Weights of a small GPT-style language model, trained from scratch on English Wikipedia.
Size: 11 layers, width 448, 21 heads of 32 (7 for keys and values), vocabulary 4096, 29.3M parameters.
Architecture: biases, tied embeddings.
Training: a variant of SOAP for these matrices, 322M tokens.
Each number is 500 + 40 x the weight over its row's rms, rounded and kept within 0 to 999. Layers, rows and columns count from 0. Numbers have three digits each. The size before them is the row's rms in percent of the matrix's.

# up: layer 7 MLP up, 1792x448, rms 0.115, rows 1027-1126, columns 64-127
# down: layer 7 MLP down (transposed), 1792x448, rms 0.0787, rows 1027-1126, columns 64-127
up1027 095:545498571467467482489457537512460484474484552504529493473438401495525502461539557491542445458494427514510484463495441423471576459534559448512457579519531470487541523468531505531478522488480436
down1027 098:447482504547523413468515517482509515538511482525507509482521547485475543513474480535499524537443525493490616473511483473422494442524489490519490485493464533475452486502534481491540416497482554
up1028 109:466486620546482485487535525521542476527440390462595490533507506486510431568516522549490502531450446527519523513509537481578603478437557498510515538485514484626521451465523506505467480475530483
down1028 109:438533559524472473494493495503560519511513524568537499475448456495548473537498488490508511588474455573456473496471501464535564541567446575446509571508486519504491479535460442553521480524574520
up1029 100:444543477541555492523514547449489463501527485489449523551479475493503514478520503522481478550541473478450483473475426558551509507575580499497471426485543535538555528478506475479459443501530544
down1029 098:483531447542423460519514537483532530489477461584460438495543580474478519430469498522508485578591537560525452527501574508419466500509538497513492500470439482493496496505521508546478453482533433
up1030 099:541485528422528525497410508493504449532527523536397509483480568523530455519428515523499463531473463529549504442537467493578462545453466443437544566487511523539506531518511524413487454550526508
down1030 099:546458515492480517519461534476520508534471492597549483516480474536476525479422497545553480538569531507530601480512502522512471416527538559467498419534504520500495577507468498405548530506493462
up1031 105:522482489564529466470524482517488432512554529570551488480530526495532478492549485545488578468516494498444511594514489452467459490511512528563458500493499388450590554495464450522426481617541517
down1031 099:564446473502467599454479489456552544493511494552527506536448492532520508601484510537460511519554490439440475525449451543514471465453512555502462467583444494424455552486560462501472530558532500
up1032 105:529549558545438489461509395415513502489532532524538551497468521487455472536498497467469461464500552423467541519495506567516543505479529525479485500483428586440450516584525442533573490528540510
down1032 104:565428508500520526487537484479568481438527521480533502469468496467510432488441458434426546563491510439523517527516513523466479547485508517487458500530549537486504520547554486551557463561460501
up1033 096:602526494524501571478542448482448508484490505517446517496507507550457486538519478598556386480524466499496508505492486470450479434478501555524552525429591544473473479508532484515488493488545482
down1033 102:455497544517486452503505483575495512496562530462454441580488511517469543514501484476470511551488573483487475505512498455552549650567561501518460472485504521522477548521526549528539485544551509
up1034 100:470506477433568454547490482490497503449460486554543518539478488492476580564549469500446469479470527459456465516487431413503530521505506448475540521468508475477493487457520488451572531537469484
down1034 098:503594518457523523500548451538547402494484469603494564477508516502533539519528619540508478517500512496494493474473479487513494499483406523400496476528528548503489461466555514486524506543457443
up1035 100:478448510484542563503498522478497421456437549472464492502499532516492507511510420474431433498512501444515538538454468523509458472544488489453540469412435474483587565468516461547497506446480551
down1035 100:492447543494564458487531483516534488514434541416461500573427547437469475528516516528484479466511485524469496490491531464528441507472432443540516449580554508479536482490486487453569564558414494
up1036 099:482501495492506497499489529521545498422547495514508494481575478529455519514523474485500467526501507507521534462420506515535398542517552485520537477424493479505507593555565487418528449452481572
down1036 095:497525600558408416461563457542533484553569548439535486578532553468543610505492488539451499551447523455481524540485527514486531509505530507435516555495452493482531476476505577472480349505589506
up1037 098:502462547496538509511525424486561456475523495581544565454528538468498526502492533469511468608539497543489488482488557456528490516524401518511505445507563507465411400509490503512476571533450558
down1037 096:509512501450454468491462548590518566551484536584488512481496424545526488526461442493499543473466477607491540576519549526480527553566552507514509526496433466484446507493500544494495502501552531
up1038 100:452419463483456466480487458539540467530473524480498541483486479533485486501547493415509439498564475511473452460455466477567437530557488482494441487444488515474505568499468486496510470510538533
down1038 092:536475539430528452486538517507487508465487513474479546543509540475484451571498534456545445477398544579545501467472478496539561529517519492476459488483477459506459385508532562511478401491507447
up1039 101:518496532512513520513464544506493509511424558565517535555551455500499448476561554551480465539504495517482524459455484521471499602503569507485507582507407572485546532494545430479475493474491432
down1039 105:420514559526535466501532476507544497525503484513521471532519553459529488451668501460518512496497496575497540449537525520534511428533449510554547475511509474531471532557426456435499547467446497
up1040 100:520504514512528518531504509442556549529496523450523565455446469500531518568538487483529484421539526486528477541516531493470527554521496496421531425422504527505542416520476483439464516435510586
down1040 105:454482533480513483557537516551475495490464551528515468418474461567502497429498490533502547457519581491495492548576576489507436477450488456523506469542427448522530486502431444454504461456574486
up1041 104:478479506506530459462529490473455423527467503493515470444463485478521517559513522412517500435528575504488454436496533538526536487558532518468537535464490474513516518453532454511520459519406512
down1041 099:461502508466464484486503476472547521475525502541438474549494486491539582452419500520484564533477580535500494488599436494499511487436490603543417544520556428547508495557489393477453488553553507
up1042 096:527557506522480515517375495487521508460524547510447428565514543467505532464483503478535469426496507512537507461523519436507454589555518510512542486492559479581486472477568513456505499467502452
down1042 104:534505571538478561541554516591510558546639454500468470507572533410468557490489486524541476539454544550489554593489459499547582554431506484479516537522495475551503496545509495445528466531509591
up1043 092:472450524506535480452483500531470458569485499579564473515549482469449484430542475615564510496457495498478517535484442470492527526524509517526461530451484478467467498541420500490531553485478468
down1043 096:488568499498470441493514487506594623607512480474504561478494489458556460487571559512514455507469464539482507516475587502489452482553460540476517576484507498550556545513588529530451519477480491
up1044 100:406475530485522482593535518508464500432473555476520508472523463468487486419507568506476555493487471485468453436429456555501555420445509477506457521440556497523501502441512509521485581486467445
down1044 104:545502425540516496528622561550471501513474487451521444488501496480470518535469513504489531506489510496547420530530510473435517481511466549487462472480471571463504475517452452488525496487539500
up1045 097:493521392486501503565418492438511489409521540550531527511440487546501538427487542471538478542472475459521569502523554531474521501506540490526459595545452496568433475494527548508469510467434537
down1045 098:425467554609515494534479490459531528574455513476514462440486523488480548554499521519575513503498463558499520507488531521389484489522499472497507459474511501492490516508495516441486521535563475
up1046 095:471516477445505476447443428525470510427465457454586457498486416516524489562466485497516533567526522436501442501551500488489497426474481510450459476554529467530504471481502530601531460516518454
down1046 100:535499543517492475491475508556599488498429467521496555459512455443505496482431496540521495478509458518413509511549551483482483468534539533517470602473509459509516529516499430389485515492447481
up1047 099:496501518505481513492493564534516520514521441531501502471498545476517515497514482515562570535500526475488526521491442493481541480574510499491426496574502475375543509516529552511466453566521525
down1047 096:502539476472535544513455494525514567557568460494469551499495575518460453468519471510507462520501453480492505459504482509509490505611487438470493441506500505549510486529507530564523573469411504
up1048 107:498593495500499470472424435441450503472496536508537436484513478520480560515504500499543511553546483524520508434396484519597555527554483467484518529525449505455483512487508487517416510483527514
down1048 109:473427442456532518515534503518475510480527485460518524514516478507464516522458507473501487505497519537516545517499498501511467502512486577476485576544460525488512563511465469518550473494511536
up1049 107:489481490571523475521508481523446514464471512559532508519609487487547525528573425403504495571528439511497474481451450423539512527438561436508510563484471521492493441543475531535485482545420446
down1049 100:486523514471500497515532520600507489544447431489419469538561545555513509556513491552436488526531469482561528485565436484509505461542532494532552544549425567535485526455558514543453507490470543
up1050 095:506520500572446525550594480450456532580581448467441525549560514424460511426506484510533523598492509501485518500456477547534522485483491441506481526573502494498492526574477397434476453504519497
down1050 101:483483476522502527520510571496542493537529537558506463537584470510497519494471524452484490486515463532470499484483468569535484510521516458458493411484490501487528583467517464533446490489561551
up1051 098:509489456492559538538520524509434497564475490478514467464507500448569568508512465518507499477518510515475496475460496522500549471470485491510400547532481507515556477459431501498493498485535519
down1051 106:488498559430539514512477497546479567451521522509514469429514517520521488576472530481571433475500550596532561481484548492503501499498516497559468479491511521511513507530424507516489482514525514
up1052 101:408528501547518531507489544562552525478563419499460509523517484495485410504445524492465504546464486506489484411494444509517515576494499461484564442451507442470505477454452531459548520559530523
down1052 105:484462517522528472497529514526523532526603507513504449587522525520481542537507484574525521558547506423437528490455584598491529538445488455543518481486519525471480484460414523565508430510561528
up1053 095:528527542448538515481458526520529502475481525492522548455588538521483471593538539478437557530540533503463515580494448526513520511500445508527496511472444495605502559570533541532505472501465504
down1053 095:505545479513521522502492502460505485486539498516521579578448503501481504533476548550530579493495575455546498528502536513438526586505530485609532581563468504481547526514440451474498548620468443
up1054 106:489469522436493577514522461451498494449467456467433501575522509597465469495531497502575534435567486495563529508488544473489538453395496459581508500487465486515567469532491493506439517586490446
down1054 107:508499504525510600482474483538496556562496476523496530492514517588482485491534530566525510493573537483546532476567458433549502528515468428523538543516460461577553496535532457490534539498508534
up1055 095:522555461486483545459499494455506554613502495454443541551525542509491479506449494481456450543534499459449500355495474532568582533526492459455564499451516547570477471541512498531515473520478501
down1055 085:478506560509540535481463528535529528540507447506454555519495530568530531473435551518485517512556524485423495558558505559468489500457492432433492544478559530430572471516398490494470489516498528
up1056 103:493576485440516496526432453451577542520506463519483489507573482552572520542523503482526463503532549505432453460473494577514532409554552539484474626596519529557514454550545517401510624506472487
down1056 105:594525550549515464474458469480506524556565516491478501463447478537482502446529478518483536524504467570438535567492495502472547532459497489469429472477486580575464561557573521481481479526518515
up1057 104:484484533514507491527521454470558517497520445439523464468447533508570467435530511538525500508570534426527508531493534475512560445476422500540537468447594533459471501509512499486483493542507532
down1057 103:540455522513481506451570512598484525449548488546558537499415484430522534460478424499508502459590534555534540499566473502511530504482526577496529475507546504519482545596564445511501433470506509
up1058 102:443467541518520489535476442478536482546475450481529500399433498496470492463421500517543374505479549467501531440482498481494424463467479463533437418528454523536488553578549566507439463499459487
down1058 108:488486482552517493464464554530512409539491447550502439540524557516522488497529521512553451494474504552438466479453537493433489515469395505476418462499527520551480454596536510519458514493527536
up1059 095:461518476564494448487516508397465440504491525456524479563542553478486546487483446500511484474571517467486506485523462486513519456503548514472577475527561468485358488538516483476477469472442548
down1059 102:468614466526534563528507456467505516498473552438500513496558486499453558468462578418563486452488498569507454506462553479515469479470475450503501511493489500452505492501479468487550500514440477
up1060 104:482518499522502562516453520483501481505506557551458511459500497553498549493537554518555494553508445433577449435476547542530494587555498532466538436509505494540536458450545572553512532551476523
down1060 099:492508560524423481569507493597494517494450575510518510541461487513577446457495462528541496469525538436499526510527429558502498533524531507471504443495557500498466557526467477505484492512498502
up1061 111:479540521480514481486550452515500445573433589511494452475423476531527483491579530467434484532482540565549528481509570542529508523477492466499478515457541512535488499451489553428481510458471460
down1061 116:449562503512534499559518476599565513490470497564414475447491535516468476500571541532394526518463514570509502455505513481526507513522513496450519527497545500478467456457480544403503489474525487
up1062 093:527463569421509514488429520433487499394535543469518597456567473516526512504535456496512445498477478443446478510500446526642452555445516493495494573425449463479580543535478602537468469465531493
down1062 098:539483511453572584583484511533542522497498525529484556527522527491535495448553529521574548549560545511563492501507500474516581464457448539541548487502521506562479424538564449531568519541564490
up1063 105:524554514510496511440529464399524479492511493575490556469520499477498459489563510474541474459535497489469508482457444500539470554484524489480518491519511496525525557472510510539475440493544529
down1063 100:565456485530499550405497506552479382517538532537456535510452535539505533515514487482451433490565509517506494473514500540532470540463542506486524472476467523441532453533488474531571486481532479
up1064 098:558472455466519506502520561525508501440466416482567488580509490444556532517488551507509459477529529487434519580456432476571435501472436531504545528497523451549481464538458546459448500493521492
down1064 099:529507584480613471514510510511436488399464488516581525531508473421531448504559463488500506501529588486420505495513513527531535433458554478522436538578474519518473488512446556444531583512555511
up1065 106:478464480512528360463486507422471475434466450499456497406491521549440495526563476609541544471489487468513554522527472436550466560457503509474527555480506526483528473480561466498517420474490486
down1065 106:577429521546478454551429481530559577515544493562450500544502550444545484498514502605486454498472463529495589480528508511502488494609477552507522471538469485467497536488504551526452516503559538
up1066 102:519503458527462527536462521413432545405481459493547459572554543530529487537502521556492543485463508494563470491476472567463463464490520519482471499504495516563488484496503485440520467565538476
down1066 104:549530500511475524494503515499540494491462502607457481521522510511478487548457513506497425504474524517457592466493494596498525492492466590549531510601472512433505529511442433597516491496480470
up1067 100:473528517540551527512500448433545501458533546469499508512490462449435488584536496441449532495476515481519458486526454521590513514419607431522492488513513515472515501504496522535487480445480518
down1067 104:441508486558443511513532481519529505506494521510517549519407460496447502488468462505530572534473515461471551504514476471418531489439512471578496458530395539457496534493491548480463523504467573
up1068 096:401505455538431464521509516444499489527437517538478449452480585494488477536514504481515544466518553451439468498461491542455515572463460479576549543479451527513502389530506489493547443489437472
down1068 090:516530562505457498507394494411474542571478516496464481556500492559381462433441472552445442526453505546547506487514472495520517447504491463510551511517540492538553563470482484517483525497502533
up1069 102:523506480558584494466504498507465537523515417521488468454484517461499403507463520519518534530490552612580486526528535547464520567526553552520478502460526511498531580563497469534453508531491489
down1069 103:513509529498471512410551457421563493516532526491556531418527504475519474523550502450553485542477470527448553508514466487524444421489430523466512527470498529545497458520494511503473445451499450
up1070 105:474502520451506562505542431569511471467497506512475485531500476463551461544505444544510530465551455444563490499502536519511497404477511533542527524541507506514503579447511600489515469439491460
down1070 098:507490567558507455474516476510440503476564466496443545568504442504499434484461481541549495439531584471510459429471508540530526472566548487497577532519503495500468448536520449480546493532444490
up1071 100:484480532516454475505395495521507548476479518526456463539501448553525496528439461484520489537454491499504471575483517577533560557483520482520522499513495522471524553467521458512499548490422495
down1071 099:526473500431540493461524482519491544525487486532466407477457554511522516501524453473532500533558509500591489486547527487560458471446527444488421498503478502506537519531551528445558509479418522
up1072 095:525560489507552508503470422445517492507548567453470507510490474537444549524559474508501541550533507479491461489475544455449424470549555475520503496501531515538567486486509449452465509558498507
down1072 095:460480523471538549479479494517444486489533503472474587513524472562520543519468518576516571468466514430556553523522537552535513506555481515542557517510538523525511467472439529507513498487543563
up1073 104:469510494551481452496562567535529445463495527497395456484539512525506508490501529448502467491506533404483449461499436527513518520542521518492480461494527467471480486491486510530499435494510487
down1073 099:543464524508492516501560519372514487398505476509517527474520501503501486480415528448497513489476550440510481564558507519591563532416597510494484487489457481454534433570540509526436452477466511
up1074 110:527532448504563517587468488484472478544500475456539515471508455504465489456585539510446485517466551554566516506443387536562466495539510546549444538551511402541538464525472461507518558485523457
down1074 106:531495475497564516519507439510510507581514524523577538533439520493493522526505500599492582480438507511489532493589572531497446505512503534544483457501506582451542469532481645455473581476534471
up1075 103:390505549422510498478534454510478499583505455606548585462455527591500443462488505494423512429542437546542475469522510530521507486481406468517521485532467537505451517465527505450516493382543441
down1075 101:566494529522494559521515512480464511583515497503482520596524509522519475442519530526530495543473514508600531495504499475534490517565465565478598421515504484523497549537498456501546478540476468
up1076 108:556489553508493454393427552475448506455498479525433490507486519518495523552471527471504465529518577458467515564397498511554457517471573465419526467492505465471515548509502561527554479469522500
down1076 102:498477507440595476477520503430557474521484463431559446464477532514514513473449477499427583468487500489457477474570562539511529493507483553516452496485467469481523516426556473471426545488477564
up1077 103:464480542430545473471536510426527496589556560543440444434517484547533540477552496489455496588530478506471456503521598489524541501500488486505501510471500548559506468458456589475543483531490422
down1077 102:440446455451539487491504453515520507558622428566480479507549422574446488488498469463504498530513505452524507484495509508516449583461481528455467435504464526502583598538494507507472541499540486
up1078 097:472505489516465543493560547557483476498492516470456439525543523473508467475459510529491475477449491539471445455547571543461503471480432514468479480517471524484474497477534452506488583522435551
down1078 092:504508455519524471488552473446504559529541503478481519559510533534437565513518477501500502453542502575462480509429454440572488575484439456482503494551487534478490533458524500484523570447501509
up1079 103:513513552515520543474533453452489494584550601468459489532606514534527492457486456586484475508512591459552495543444483482506514450461484577477470486486507498587514481505531465451490490485490572
down1079 099:498446478560490574530489496577506554554528474597525558439556473450539500472570493467461584514546443510528553535524474471460525520562506442492496448530480426436546541479539508574503533459555564
up1080 106:532541514560475536521480498561514555449556547484505508503524600527535454456497475467485467493511438495457457474542428503561528530492512522425507504550508513494528512533533506538510532570517497
down1080 114:552517529489449514437521494558484538477444515533545489530496485493492484434470496494459517470488447500425514493475481514485452442514518408463585536580521549544492480542572555523543443553554501
up1081 102:481528527484468498509446497466530457445498542516538480509478514501588552481567438518524497522478513507532485553560519531494495586574448448517508560509499494499554564477442416516597500505544554
down1081 100:519458503437480520495485506543476617527560464464542503497493500476500546496538483538541573539484470575457500620496544487519532586488438525490549442530497531553448526495447523531525519383530512
up1082 105:508548484552572445534538498600422440461490434536470443509504471460493509506603542525490463535527486524478500539477461530512467602469555529472468495473563494491471513521443481526518530501517542
down1082 097:562452591513527546524391634448482583443442571488525507460553552587529563501565511512467503501476508459451522547513487537500509527470560559544560493515495509561489484519467429453476574559522425
up1083 097:537474494495546523427508464559532504502499496495510486492515473528554502501508496554572489512515504503523458456556588500476483536497496407538506473489550553473542525558516529449486483501522486
down1083 102:545505492444474482573474495538492535514481590504519516513428560499582427506490502553501470474519519440497471531558453514488546490500542513541568504464475401533494468550532448509534432492532518
up1084 104:449476540514465507496485545443502414551466444487541568428550512515515457483446474520462506515506475534494555449473515448510506461416488513478543545497559494564554521576528515562493570429535488
down1084 101:544521532544579543454483559424490512496509534477504495433515502472512476431466495562545499464536473441496485468515476479497511489374477576560472562451439521517492509513554532470461530496501499
up1085 093:468490516517568472439557472469480483469524557538556493499534542463451498540523496470524475501484549484460503487557503602532487504494511537510519467543450554453482481500503508473480538482436497
down1085 082:564475489463489521467488500355574564494517474416538425509459487526485526505511447497568558444536494558477564459476457512476437493509449532502534480505523513504488463502513558478586478511462395
up1086 101:537508535464540465527482454384446484438500472486505513531579507535515498536548455476501466521487480454568520451491525431511528535503536507487448511498559481525518565472510501423503468516485457
down1086 098:498520470547536538556499490366508468524517468467574548495634522477479531541502503471544549527498503484572506480554567470473456482572441571533435442486432489517573473532563498575476491408508518
up1087 099:481507461480543485507499471510481527574497516543550524502418544556498461541488538516533430500468418469524461471511524504479506421575467533571428431462501513509571423455483477407529526532524524
down1087 096:486531508474507525495487566558474510457560551471550588508476519474521528489473527461489559547464521576462475474486527444521536485526503481520575496481435529511523520537471449508504397504480567
up1088 095:429500429492473468553575574532422456471523513486539459539491439514501571551402497495550562520470531425482512498511491465555455509480462482513450503458472487482472433558464474506500588488504542
down1088 102:439480485509561487495588502499531478448511603461553519514524520510472481477524500515498543552502580538573507499531527507531479549452474555556481499503467498514596500516408507473533520492529539
up1089 101:524506474526451438501537515565547515468489523513530537455544526477460481467487500530469491562478517529432438510498513501441475481493530465567503461434524462540522487499595473488486557591574547
down1089 093:473463505524467471537521571472451427445473515509513467487480504512494495482444503428512470498542483477506582487439465506531441468484462507490472465513549509483416607476478592418449518485443475
up1090 098:452474544533466479494463434464412487492477492437492475489482517516435553403467481442487453564478516408526449482520538463493537491485538473502466452491549492553431497456576502457521521561474514
down1090 097:477513478503566479469526549467563521504490523497549469422507558534561510439412433510483517522495545499575522510527501524495526524529589485522533460495548452453573486451543506516525480502486511
up1091 090:522549452564563528526578447516375570440569530614516490515440512469526533516442525452555574509487480481504551472519541526568463457523503529532526527499412518533581567514507543480551531455510474
down1091 096:448486514524516494489498460546540526550515513509522562501493467530424522491498539536545489544511532498485507556528481498485522458500526480409547463500512479541509527542601554497544424526570481
up1092 103:461557427501487423475510498487502432535516525549483520490482521485528548540482460427510491515477545530550483485464480488527466557504465575518533474514508505499495443462491518510493502456503494
down1092 109:470485472529491497518476517444590453561529484547512524595590515437475514527545462545492493523566464464554517518516540451476495562500550484459473518544520538483478558565527501470474526524429516
up1093 101:453555585501510514547547467432430502518486467471522515543451474460516465488536495533462482462433478486490557513500510470591558460536557489432488508478423555558491486513482492487574486489534491
down1093 101:522547525486548510470457513592472644474456507496515496483513482542501433497562502554553510513542551563462463528466462496595529484550526519499526462517458561494547512473506504475488496559485523
up1094 096:519500485485515494484473457484473506494541531536463488546539471498499493558510503452494454465526438501538519514494494596575532497426389469494421482514541641561508456491477545492490499546458487
down1094 104:490563543520449518483500496564545468467521524429497495478427507504494550488458528475473483538496449466484473532530440511511550451510501494525489503462539481482463417507548513491454533429568454
up1095 102:505455547452503533511481530439493447486499508469493463497555528552498516561475492441509507478521564502487563551508485488621516444501485512542482549460473542479519529497537480442485500466519476
down1095 109:470496505515531513506476544531444474481571538530494495463509480431547492526542531511539530522487502495508431474513573501573525446553496479584596622530497478520498512548528498484489513509530519
up1096 102:483546483530530489462537455512509489473497507549515498502446459521534485508533422463478491558535518494530530491462467536477530523550484534438461542519514556553574515477555582554495474466451565
down1096 107:512558537501414526426453571593532500469533488426547492500535520528536507498488552507517507520543485477503508584470511467521572516511559477532520453454514482503627484478523474505535503535448506
up1097 101:508637463511547497533506483481484474502555473571466515495557494486505498517473495462499514490509524536503405564537502471489547529508467559485520524515464516523482487484521525529509474493490482
down1097 097:479504581513597473528492447568527502530481470540495500590491592508528504500489513587502566513506511541485537527486597520461510516599468522458502485557516477458561459412495438478527423484431526
up1098 097:526506485502444492529555518500492534562459474433512467537503515493521583480489448492525519507481504555481503513457464472454495463517523475415481495482456472493494498552506387505484538516557443
down1098 095:511436575542554554519447506503595542507491464456460523382512516576555531527562501452513506494466534480527455487409482478533569473453525518547468529516425492472453508491472593512444470494477449
up1099 093:418509564530475519527518469446530457436566533539510575567517547529619438425538458487525462454512510577566491452518527494515567511421472458560503600466496465481468536456582478504460481484419532
down1099 096:517526497402475545562540501493498458438494597467470504445555500555508461483483478507519466461511508544433558529492498563461508464523480490418510466523487464517494621428489419526562503565521487
up1100 098:452545503591458420489500519491464502519530491452466528378511526511495518517488518511496442508504498487510438484511482528454448521526450512493462509464489527520505482578562524534436519527494507
down1100 095:517459522468541501536480582512466469445514470520508496464500545528464512553525468483513459504500573467472412462582564519485537481540538504511517529412433501479519530538509486559451443485503411
up1101 104:447512484521540555494493511544453540521537472517437469458397562515527487472564491433467554569508524439541474506473526417465484534514514496569515496500515494547466480521545527540408489563513505
down1101 113:478480490506471465489472484545536528575518501473488550477527478476579535479537496516501540477478511503512531517557495499613501505539521497489550482500606484443515493494524518484516566583545572
up1102 098:504469497528477431524528543487465519462468519480534473449545475483398469501507499530497500458498600488497495453534540521502523532469513505501430474631510564512528468485499527538460431520521487
down1102 096:504543590549499543556512559525434545514531406457487482531500474519496484510502488526542511520486516469506475538543459548513505488476495466504463520574555473492459547557497518503525578464448567
up1103 096:468561467503502521459526522481544501490603479487530432502483525489488524525506508522502418518559429591496558513548435450533481487474513515503485513522510497484494520511525503527508457467455535
down1103 096:481516548521553465527555528463508548501495461461466469491442473539452500467520495487522523433432511465474555465488548535568493527504532490588445538448519484515495508601602433623427528548574428
up1104 098:434549505531565460492585541522459477476432466460453456549512514475477433561555513497503529477478446567503498502619535500539477509484455511533471522482549503495475468498528576436560501495446494
down1104 101:550461460474522501502505478534407470527483497530481526590536513485445501428450514508485501506384503508554483514489553499436506539493463523581511481521550523453455504489531522486506512507570517
up1105 109:483546539471464522554494449461512490491506543496504446485445514486489484469514478521523470437456405540474444427468502465481572418529443467480585496472565523554520436565421474516419454489499507
down1105 113:485525515476416519527518478462458496493529560513479572515494488441513432432467507542524505497537557539488491468540522525484575494512475460536496538494462545562472483576534456553479559516452494
up1106 094:484537546491558466478513470407527444497483432499497467501496509490499550461526498505435507436524497426463485484522522535468553590462551445527496437524508519501463458547444509457525442503483495
down1106 088:494522447507496531483464493399464512488494510519450513462552462481481522569460523485492509498400533521543482456538521532581526538477494502524448507550530498393520418520549488485508376550554530
up1107 093:458491489509508529531521479444405427459516512548554503555499497478445559451477511429529545497531453451502547509451446464474491470523483485522540574475471414501415515534535451483508494468561541
down1107 091:531505494526449521496488478501515493527491527485485494478525476536446541496531473569539510507429557536537446528430564549489492504495539527526529475482535546515479463480500481447546566516476461
up1108 119:553465495516517403527477567508380470526436431451486549608483506552537462485459446546519480507510512458493536527544524510498423469526427517483466490531510549452508530496411468549494537452472555
down1108 117:543563567599491407518435502457489500555390453512492529553548512528518476488503518532552511513496510486505578462506515547473445539449496484493506554508506458457490561459502438555530507518533509
up1109 098:500565448451561501516530426457532449510431472512523512450447496522475479522486540516542541482462428471537439459545518459505505452590466529467535541444486548475420503474395518589558480539448461
down1109 097:511434556491481534476446475469491550565509519522502490432483490512495457460498497555525526471501518486503453505539524579560524454517593524483491517473471455517511485498430529544542517461513535
up1110 099:498574460503489413520427442519459544502411466449511511493531569550542437552498435551540523482477512451439437480516516540518529456444478512528525546491556504477550436497517473478513573465488476
down1110 096:469477432479462469636422494529510522549545509487522520461510524516527485537517462504479464477577520504403520442493499548450520555468580476514510486565507494543505473512500490491430488459494546
up1111 094:523536494443546495499452452547521378524464501469536467478538555489480450479498551453548530459475581559484509504539442499487471419525497525474543525478505460515478502519497530494539511562476497
down1111 097:570504451531546489537595546562573489488447426505489516493487575464500532525559514576578581570531487555524458468512495566480513475496510570497527440527470499508545511410472472461469556507500451
up1112 099:581482551575520445467483465556524444507491422505451593455490400480523516418480554521495505494580611469496555556556522502624476493465453497444412447481506558527506459477536519544483576480455505
down1112 101:503529395526481495534548503576431497520493475494477500512485502464461521418511538475546509522479409480543461458462505458403537485560510528570551460498505450543470550562551446491534465488419479
up1113 094:440561528538530520494563452478508547507464589480515565521545555558450514553530453514530502499477443525497457517468513500459408524501506518550505587499508485605587554486527483507526523546506535
down1113 095:464507546519462465507538465521464497540487515512512461486465510554540564515456469576513505470426500541590509514505510550555607486499519444483492486491517482506568536498492522465546501551489536
up1114 099:377448502432468543460447503483475538442463498509585491524522483574510558545561541483502505456431509482494549482458472545501403479572522571531480453460510466562496502433479565501497518547492576
down1114 102:518555491506452578564537556554499532500530513525494506530509504464528435487506470496475470474577539488485457492473452541498443510488423477539482516549536512511519621585570529495509572563531541
up1115 097:532450547488484422490531531504499545545466511528516523445531488504515525600521442465495440480544432461524428438476468445511553488603501454489504480476455490558562580491461585470460430475533553
down1115 097:483528583536510488506514420493502499556473547467492520493453587500513398583511534552490464532541522521504554479438510467548550444432524538523489537495528542535512473472579492546496469477532471
up1116 097:495583568551474487521460489414549467509510515450458517592477485501551522423526477441538445502521467583484451467501477523529482521523531467524465460529448544498476483519533502460454518531480473
down1116 106:491535514493520509508485496550581438462490533521454531502459454518550497533480481511505516544478427469514504498493474532512474491539551491544519539480548504448493564505512460451474525469436530
up1117 105:460523519516494498492413468479503541473582455509436505501492545559534509482513542517495405548493458466484535459501525479505441516496494421473511458495528501522514515481493505476558526506416484
down1117 100:552564493491497506473496449543493597487442443530520508468501516508528421555441522492480535511511554405517528496570601537502544510473531516473512517506474467515509495496485492478442506527497464
up1118 099:474474529481492469587542457594561538536479476492542521501446511519499480512491535499501425510518514567424451533495471526578566517528473549441534614541412495522525518469451458424500555475512504
down1118 103:502484465437456531509519541621506529485438519549546520460449473501483485517455569517522510451469515487487557549477472516462461559472594461492481482495558565508481471512485493464565478518451417
up1119 104:533470464524480455461470496505475477436543478474425492477524521541443570476583555390482528448436553519465516480465540499412535515501521458528462454480502522501537566491499502510468511510508459
down1119 104:527491514600480461544530497548573513447476546503407413584545504539609540527499539496493512512499613529438517547534561471571481530450443540523565467472493537495549520475464505430534481529516487
up1120 105:489490498462478493517472466554474483499417510460503447453533558561469500509553464510493470495464501551541503542564534497505477521393498501491525449531545554557545472532478494546520431611509533
down1120 098:588509484465506498522530506464448519462510403520528448528449556552543506519570515579464517503498369455451575537445504462455473433409558568515470480472479379518472538417430488491430411440477467
up1121 097:486511472518466452497436588490520523540509482491519513567534559515470461481503453504590432533561484504498585496450476460563523568481496515472465500502540553473556530582511514457428393511468499
down1121 091:510535429524494516509525526478468489538501557514473435490480492425540518465462527533486519449511540483549454411537511438477536508503458494464495489535465488472457526515515588545527518510441488
up1122 099:431491516550531534479531488455531460502461523482498469509548474518495472521590424545484503482519568493497500521489529504561500502428556596490574490512517478529455539414516498526490437536491545
down1122 093:499510498556537570404514497475494481444617499484495542546516570507531509466481470506424447625495532432513509485554540532540466472501537490535421454559479526517500450456456497485528525464504452
up1123 096:492483498456559446505497518491515498550517503521485438540456499535429487559494525471435488577544529476472562421457550468532526493519449598510484543496516419439476498450579478479492526505572502
down1123 097:501435481457544492456556462524477544461507505496558512500490513550495476559509514459475487470516566500467497513525468424508485483374483464553442596468494547465536477528541460534584629454523433
up1124 105:422564477482527524446535494478585494506512467580388448497459513501491466507457506486560423569538517389567495475473471539580501473537576385468489483470505477457496542401449507531486463509518478
down1124 106:553517459533522464518503505569542556556516517524502499472463533467413537475581548567517449496468512527554488524509517427467574438518528477474533483475486591520563441489521511484465548543504463
up1125 104:455537572515465517508479487500505521500496536471528492498497424419481550526456533441519504527497510451469495475574509452610514511464528477558525512422434483483479471467549504511419560551475535
down1125 100:457445525485616449461465487525633523537568520496505456512523531495427539542524453495552556560493538498480511530535546578499590521504516493429537552488482543460516464512445549487502522514439503
up1126 096:468537536498514480426482528422447450463518509488488478487443458522557455507470543559488469489501516509489456488474471387595555493513489530517526586545517500537467504459521468542477524461511514
down1126 098:517497450435427530553545515563468597492469494576480491511539585462510516529515527486489514495555452554433529440511515475536453446487452523515512503519470483471447457431436527448554517544494448